Weights of a small transformer language model.
Size: 13 layers, width 128, MLP 512 squared ReLU, 4.09M parameters.
Architecture: LayerNorm before each block, embeddings untied during training, normalized queries and keys, some layers without attention, local attention windows, value embeddings, short convolutions.
Training: a variant of Muon for these matrices, 167M tokens, 5097 steps.
Each number is 128 + 32 x the weight over its row's rms, rounded and kept within 0 to 255. Layers, rows and columns count from 0. Numbers have three digits each. The size before them is the row's rms in percent of the matrix's.

# layer 4 attention key, 128x128, rms 0.189, rows 41-72, columns 96-127
100:146131106130118176146123118160118106119152154096118121186111131039210145087057156127111165090137
094:171111142126148162128077110118135079103136095096140120109087129181108155080086069150118113151147
105:119063140186101140105126150078122140099110127165107109113099141084149078130134114110157131139146
111:117093120103090100068077131093099101146185144119164145152136100155096160107113097161080149099173
092:159166135127155162064129156140126077104181128180072187111095132086140058168098066109155129158103
115:131126100120094125147164118132120110164118026122209134097082098112105070109178082143107139109145
116:144109197115079160160106125226132125118123161155106143110100139141125114153118085179082097154122
109:096069138165080128124114117134086101154226106143069155072089106117139102096120121144155133086134
110:127092131058139093149101110165165130084153108094079067134090096108129141101117174111107138115126
117:157190103057150118121103116103125181077105141142108153150162098197129154109129118081138110097176
102:098114141125149153150079083147091210124149088099113133129133096061096148097129131106172166102066
104:169172162175163153092121158151139137126155142104107114178050102132131091161113171116156098124130
116:146145130151136114074104086129109166141172133154140146125096174126139136074154099149120160116073
111:069135096102093179080104114142106171097144182091132087138155126151118127112159163175095133138112
100:094170145162103161110192107174129162080123105144161110171112074122133156103158113136141073144099
110:081160155149104144124068111107149172146101131126084143143087039165120183132157147073107114157123
107:113155148135082097127130093150087149059136112159113063122071150095126166095118162136092163111161
124:130083118112153140108145122131135065090148147143130105121136169128067076106095136131112123122106
116:141114169131143136174108072132110185080151141087122180117142149137155138118110152073123136095118
108:163132138078102105143122132113080190178093129096134128160161106113110179152123138205098097113134
113:100162123148128126082046145202097206109150202106125063101153118094155151185096172086153090133077
111:146125159138094118095141117125091133184128124122118085182114135138112125113161158098049185105081
102:125149146130134156130128079163144143162062137124095158125110073080131201153144158134136115150148
085:082130210132138109132109152151169111135140134146105136088117147118153150095137169114115153130071
080:131160175192157116136152145138146103145194059115097166127164133095144133146180119115118179090104
081:141129063093134135173132131136077164109134148117140121192144129097091114133130094105123155135117
087:110074095144091112128191159195130134125092158138088116159172122153150082131117121186109100188158
098:153170142135141181171092119094105120087160161127117152152110130089092145138104175138089132128139
102:073128058104121144134132134151121106181135131098170154137126143132177147097159093098168123118105
112:128076122110157142114151082112152173129094122127126152152107103060113103134158160080074158155178
083:113115060108058119134175119176188165090138099156173189109134078137122077175099168114104127153135
092:051097113194166120156143113135114116109106193162179107069081140102188138113129168184113113107105
# layer 4 attention query, 128x128, rms 0.191, rows 42-73, columns 96-127
108:108132142121119149130127116101204115102118103098208162091171133147115158132147074141161137066137
099:180168141085140154130146179086095090134132167105082095184176125128121061106148153153167161142111
107:154118145166151090053116149110167084136097135162189093128107142105097138116077117195165098118119
098:117146175140181074106137171145145095135121148095098081132164184112127119093159175120126147103120
107:178121124161084168113132135079168162105155095063128128152123135120118080151147145138114121105149
114:104135114143124120065160098087132110114062110101138121152198133062126110108175156085079133125129
099:134146106205125097156102138182087148161157116117143103163139093072148106117173119130213105109155
093:135082120077091152149178106162103147137154149142082111185123149111135126087115127115114134130105
110:120127114161169161164190164108110158155110084095112119208106137128175129135085141122128092140140
093:184128182120064124098085151152149170128214117116149113155185125113146114084137186139133090128123
092:176167178130086088134138125176117095160110155158084102125175092153159147113117088123159162142110
103:112092162096095147149101158160152134105145115226100122112132094078098121146135125134114110098118
103:176167070089100117160117112137135125115068105145096121098135105104136151160122115112175147109185
098:132150084171074140130110111098156169087090152131150138152125098153101120153120159131152117119083
105:119155144200115148087133121071170055097130121156165077122101109155165131053131145136103166081163
099:124158067132100174114155053114082153155205123136104104141083142116131131136133135095122161121101
100:135162117158158088165118130109109160119101158203087177091130140120095142116134147091117095070111
108:147154168106112112146117099098127153161130173143123129113136097124144224094097130093121096123104
103:127081147123067078061183113110138141141113098093159102104102155187161091130161152068054121185068
098:091105148119141123108133122139119104155099137185098174114166104129099194120032151149159130077169
105:094158140124107135091135148116097072116162098174151156143147130115149142130068175125087159095107
111:111143157123156118122108082070152169134065110105092134130112131129088158127133162112182150132201
125:164084104078130133097154161098147195151086152141128094087139113160125115146122147151129141149114
101:153128118114152173092135101142096034118132079122203099090137101144155154077086189133174104151146
094:155125053132114125177062126157122142105153148106189121138120164151075098114166142148154112132139
088:119121108170162110119123136117136182087063153096118147110123187133098139146103152116110161135149
084:174162137139121101133153139122115143162140202082073174133127128116102082133159041169121096121097
110:123126092094111161179085160160129110092147121101174153155113125174136156180156178150181099085122
103:132207093142133155182118161154098091074105164102121194135146145103136104184171194107154119105178
088:139126160156122130141131134096104100125043173138167101152151134126148115131075166130084120101176
095:113201116138190102150167119097093130108141136141132125165069087125148213116123131122133085099117
094:118176143154134100113140106138144101117115132079120118185081096104131195129076090109144115136126
# layer 4 attention value, 128x128, rms 0.215, rows 0-63, columns 96-127
104:120133124131155103086172106160167094148166157146153135085149114116159126142147135185113168122137
096:108094140156150151148121125121160082138104092131085081160145104080126161173107085103083116109086
096:153132126154115111100086127140190123143167137131075119078179083084118139064099133147082126155171
100:075093159140125146211094177131121159154079104143129094068156143200192107072147175132074093128157
087:188115195092152105126152159106119162171115134140137176187162161161165127105191123091115167157152
091:143141134126130112117105137149067118071180135174164149150153114127195198114070045141113154115159
101:119120182102120107175191189147128167132098192142141127096134103142106068111132184217175148148134
095:209109127076061190175099138074119141123165117146150126141087116112141164163143116063096105126137
088:139186186117120116123138116107211150140147134156157086159069054132136140087102133156141061139075
100:087168073122077119059143082148152042162108124085129136097097174106130106143166139081054098119134
101:087119108097131118114087101157117165141156137169133153105162081143130177167152110104215108162128
093:118144124131133111083122099080151158106104130171125169114172146154117127141167119103165128055105
093:133140172136116110109113144116158102059102159171114147178137129142113115123122171156118186090104
109:104133165094132133104098136175161114104093076191121184145135216141099077137117095116170179139062
101:135083088141100118080131092110133109096125132082123080128137081175103147093191119134128139090117
105:139122140154100150099124168163140155153146148131132114164154160047153150083104123134149106160131
093:191128183133106135111126118189143085104113132112127069154176126086165151135127165076102183094151
098:145095140095104147168162138165105147109130097143155170124140081091130149139165203196118095146127
105:142144103132122122072130113097197135104150131118109111140096135147119094135064083103147148176095
086:105122151201113194175087174159134136120104111109107172122070174142126161084107106121134172205085
093:140166138130121097122141063087144092160166181174100098108122125120151136083147129144067132170047
090:120122127062146127162190103111131091160099058129137143111147119138088103106145128100138128115127
100:088128098166138123136098089196148082067134166082087186080129166129127110088120122096141176123160
092:147154118102129123175109152110150119078081084124126131117152092145117129129148084165149152149174
104:140117181146112121085088171139161125121164098106173126143133086140159083115094144147188106140117
079:142129114107076156130151132144183109160177129154163124085181117150058140097132121101139082165130
102:131113091153121069084148074109110180170101155153092111117187152136088193153141125105087111108112
100:108099188122134145064114124126122140094127176070139195174117124129175141121098156124123103133103
091:145084186129130087092149100113099115108086157040096133092163101123104147109124127091132084146146
096:118103114101102117160143087132137125101075127150097089111099145120133151215102118134078149121108
097:153128212096138102114116115142185074135102090129134144113077133095096104140134150112166091172171
095:120100092142193149117137129121156119133103130117082099131132089184093098049084093153164108128118
097:102109160143145101128089129147136110105099060095155085097114125130120093134060144155109156142154
092:184126105142131103100081132121037098093123045125168153133128125172071094030137099110122127188133
094:133126181110123116098076132110079138095118178131125193167150107090059135143153076127071110100155
097:140115109114137091127135145128198146155142161129209137101149135144067121150102178150157122150097
086:134154137147160131164104143144126199131157162121144134060150096134098152082136199126114122143153
098:140175108129146178087175158119149127136169094102122171140122124112141038127102146123151126132166
097:130126111149155167157105103086161110087123138141172096122081185135203138121131125133152114135169
097:086104122180111101145126172103108104084149090161117123171070105127165127133063085100114116132122
080:169133101116112114121059156151050071113133157130144148137132168127148129147170126142146109126136
088:103127154133165130119103139165201084091077118153113098072108162066148118128086091128116169110139
089:087091149145088127111087129111147166127149106113127099115139100153063132115069106148138202099115
093:133113198132162167143131142113183105132136081123094143113097168106127091156154147153145117154042
095:125140066126156063156132122156137059129081131096125111188152094157099121164143155118142104139072
101:131141125135176174094098162125156153110133153162122146141159178175089166175113114129116161109123
102:106097127147100144155147185085121096111190089079140107185116095166109130130101127105148142134166
088:158157080122100128154108133117161138117121166110102146196121138180157125166120192143089159183079
099:098148123115129089134098120090170134118125122149090107063148126103082148200114130093099140033064
095:160145121099044124174164094103106079104166082154182147104146074166132095134096137127123099078158
087:057181133095147110112070115081152140167161129089096093160090083075104113112121181118159128167116
091:061140076154104105153110089162147118154178115132156129156088135189067104170115136091114071145113
096:102121139101094179085081087098144129154176115117144116108136173168152155138105104062047091132062
088:132187122071168097113115151100188099143171166154128155119148146092158127144146163108171152151117
096:076118099109120097110157088103121156036147131119172140161091138111120149106137209101099127093113
104:131117144136087142110105136101144183107096117139158144168105126119145125150165132170125162068082
103:140125133132154164154162115128140113132151170146132167097162159158121176140154094139203150150149
096:120160090110126089149143086110175071123163183105093105120117134125154137132184102200155104120128
094:091071165166166089132116142031109128180090102092160149122090145149073113215171132174142094132151
095:161138115103127119182116113148117137074139109148133076072108139091139097085147129137160086146148
084:211149065110157127130113128092149093103195072148136135164117132082107090120072132186049149122156
092:183129086107102174142081171068093158126160179093166155125125164148125105118136196151167149081171
098:082097094139146139121049127162164124153187201141088098097095145132123139135101108103077130071147
096:150142128128121086083151168105129126076098136140158151085144077155184100131092086191101117147127
# layer 4 attention output (transposed), 128x128, rms 0.196, rows 0-63, columns 96-127
100:112141137153166091104160114118148199095087137116172146081135121132148091157085138105130127151134
102:065155051078172156113152160138127156155119167043135110113197134120136178108132134115128100158172
089:084150095081132151127142122149147145047134177091124122103089084140147122124124109101118064124120
099:128105163138100108161112072133153137118167120146097117149118105083187117131148137136192164084191
087:137162164139147083144178110110152128150100139158130199094167119065105073196190086159101165092128
101:131133055066129136096138139120130180080106126175143174137153123094113091093146107048101131097136
096:101124152152109142156099118119097117136132146184109108101213106074146117101141142115094122140090
098:115099138128121132095165137167069100147083165150079164135119098112129150125167135100146098052153
092:080131117090172091089122143094123077152100107144149146109061090047190145123108149078150104171134
096:129096077111176055127171140146118131096137101090169145087110144108151121167166111158125116113175
101:158136109121150100123122148173156102071091122147115126173125074078123102091107181120106163135134
088:128145110144104149100170105124154137132136144189137107153140132189216138101157127135120114138077
097:196169150128098146090094131126106124200105122155151121140102071172155153123062153128106089127097
108:147115148126149089118115092091166093082090126125154143180194104136149164133156138145150126114113
104:131130060138118142077148149169146116111121055133164122126139151164149109127143090148085124135122
102:144078098170197115098107133104166135103158105171159126112137164152116044140125122146124115091078
093:164134122117091092165090134137116105120177170081163189128185138127133167090099104146140105075080
095:156060164165166119129120102094220107135121135108149192118177150108073112153178123133104092090112
105:135193154165094078132118108136215170145095105171120171133071150188104109103170134144114098130192
088:114147102154116100106097155173121080129098142173188123174149082154116077108116192129205116164178
091:146126104083133118143157116126097168117152178155105145102109090155156118127113140089151146162156
090:145133159132116121084166141097133122180093136121117136116124136140115117103137112081166094171130
098:102086131068069129142075131140138081142113165105169127151145077160128217135156079135138121204134
093:124100108110083086176072169112087107105139118171114089140158103078113101092130145159133094141109
101:149132096136174130165091145117150119083115152123114138151083160087167130098045106087127166144125
077:183113104121145127125116172139148100141122100103116173146103167104135140094136137165108145099144
097:140139146133137095119196159146133095119153169114147119120087166155143114109133132184131156068108
101:161148098112159190104105150118068125102185148167181181148114140094105113122108157156099118130076
094:125123110150152120071106185195135126095138140087164129101128131085094151088159082169132141114166
091:129135120078096106127148087084126137121167183159138176136128162149074118096117124083156108141120
097:104146124127145103063151116112143103098134122145119128123150116143147210140166109119105151113072
090:141070107137114124077155097144126142121114114159148103130024129145241160108162096140114087146183
095:175111148133136162132123050129181135119050096049107169076178136120112101130123093148157177157167
088:127139118108137197148114134161201060040102125131081153130122131154134134129134130122089124057157
096:119100163081185115162145126169113131189151179138096146098151107103116184181123106142127083128093
096:127184139183161162086139138131111132165149110114141126130140128105158078069103096147103168154158
093:168191142158128128113147176098143116109159176096138126118082167115085126128043094133131106155050
099:100152167108143126119147104085118126108076092071098108089164130122152095139153158145155122151141
100:084104093175116102138178147144077188138195124102109177127110170120101127054171131139128091148140
088:135160066135100103168094133165077149191102085112122161176115172131131111106173095121101203102149
087:097166080127193118178157139102152094139150179092117128108140060079119115090138119119137101080068
090:154125171144120067109157128190124126079123107129136073093144124189119145106045107111132107123147
083:139123116184133111111100136185156163135189125156119073145104157116142096147059094117132130170104
093:129145145096088109147126119098117105139133092161112138114116147158151175142084154165122127151197
094:103112099157091110129187156076127168097119177147136113142099180164146218096161072092119190176136
090:147138141134092104109122124117139121112100113170100179131181139101115134128113181173112147134118
103:123094154172157182145123142104053061122075072139081109113146144140100115139059146117106191137131
085:088119104179169148097136103093105117114121141185134153171108144090112119118171110187135148152108
098:104142189121082151100160090187102084181130136124184123168128094117158142205129171132083082128128
098:185132150115165138156191183107111138164123117083116116146109107103104152135101141124075127040113
092:125118097123125156160080115114084088171103090139123094179035165119050149142145077126119120123198
088:156128079168145149127141106137091105148125113122137116169121068122117138116117128126153196095118
095:158166127149138143127128134090123099142129129099128079124104126196116110108102042097178179099210
085:097148101175121199123155152134093119107100153140154140125151088111144115098138120109103125155158
098:112090153181143132145091103151139098210105120085131168110068090136177141109104132173139161095114
103:151048153079113142108079183164078065168127135164121150091188134173144080139105122147155162122136
104:157125128140113110079171138106103171120135145172129110065080179168152128129119141188139078179109
095:112118087103122218123143178132089169141151133119130124075138109158151179104166152215121108164150
090:102191108135163153154184134096053069123098141146053157108125155142111112224111104099143160144115
095:116147180152120113127173080127134164095159151112086091130180181090119126087150104155143084136095
088:077104157148080077043103115086097166111099149163125153188113127136089067164135084134147142099109
101:176082125140142181098163141176071151111153129129110104145117161172118136127139065153146080125121
093:081167155135138130150088095132094177167213145102115092171119148142121163110080125143127112153161
090:140075129171129152127148090156077168095141164143139129134099152122099085123095102072126181172175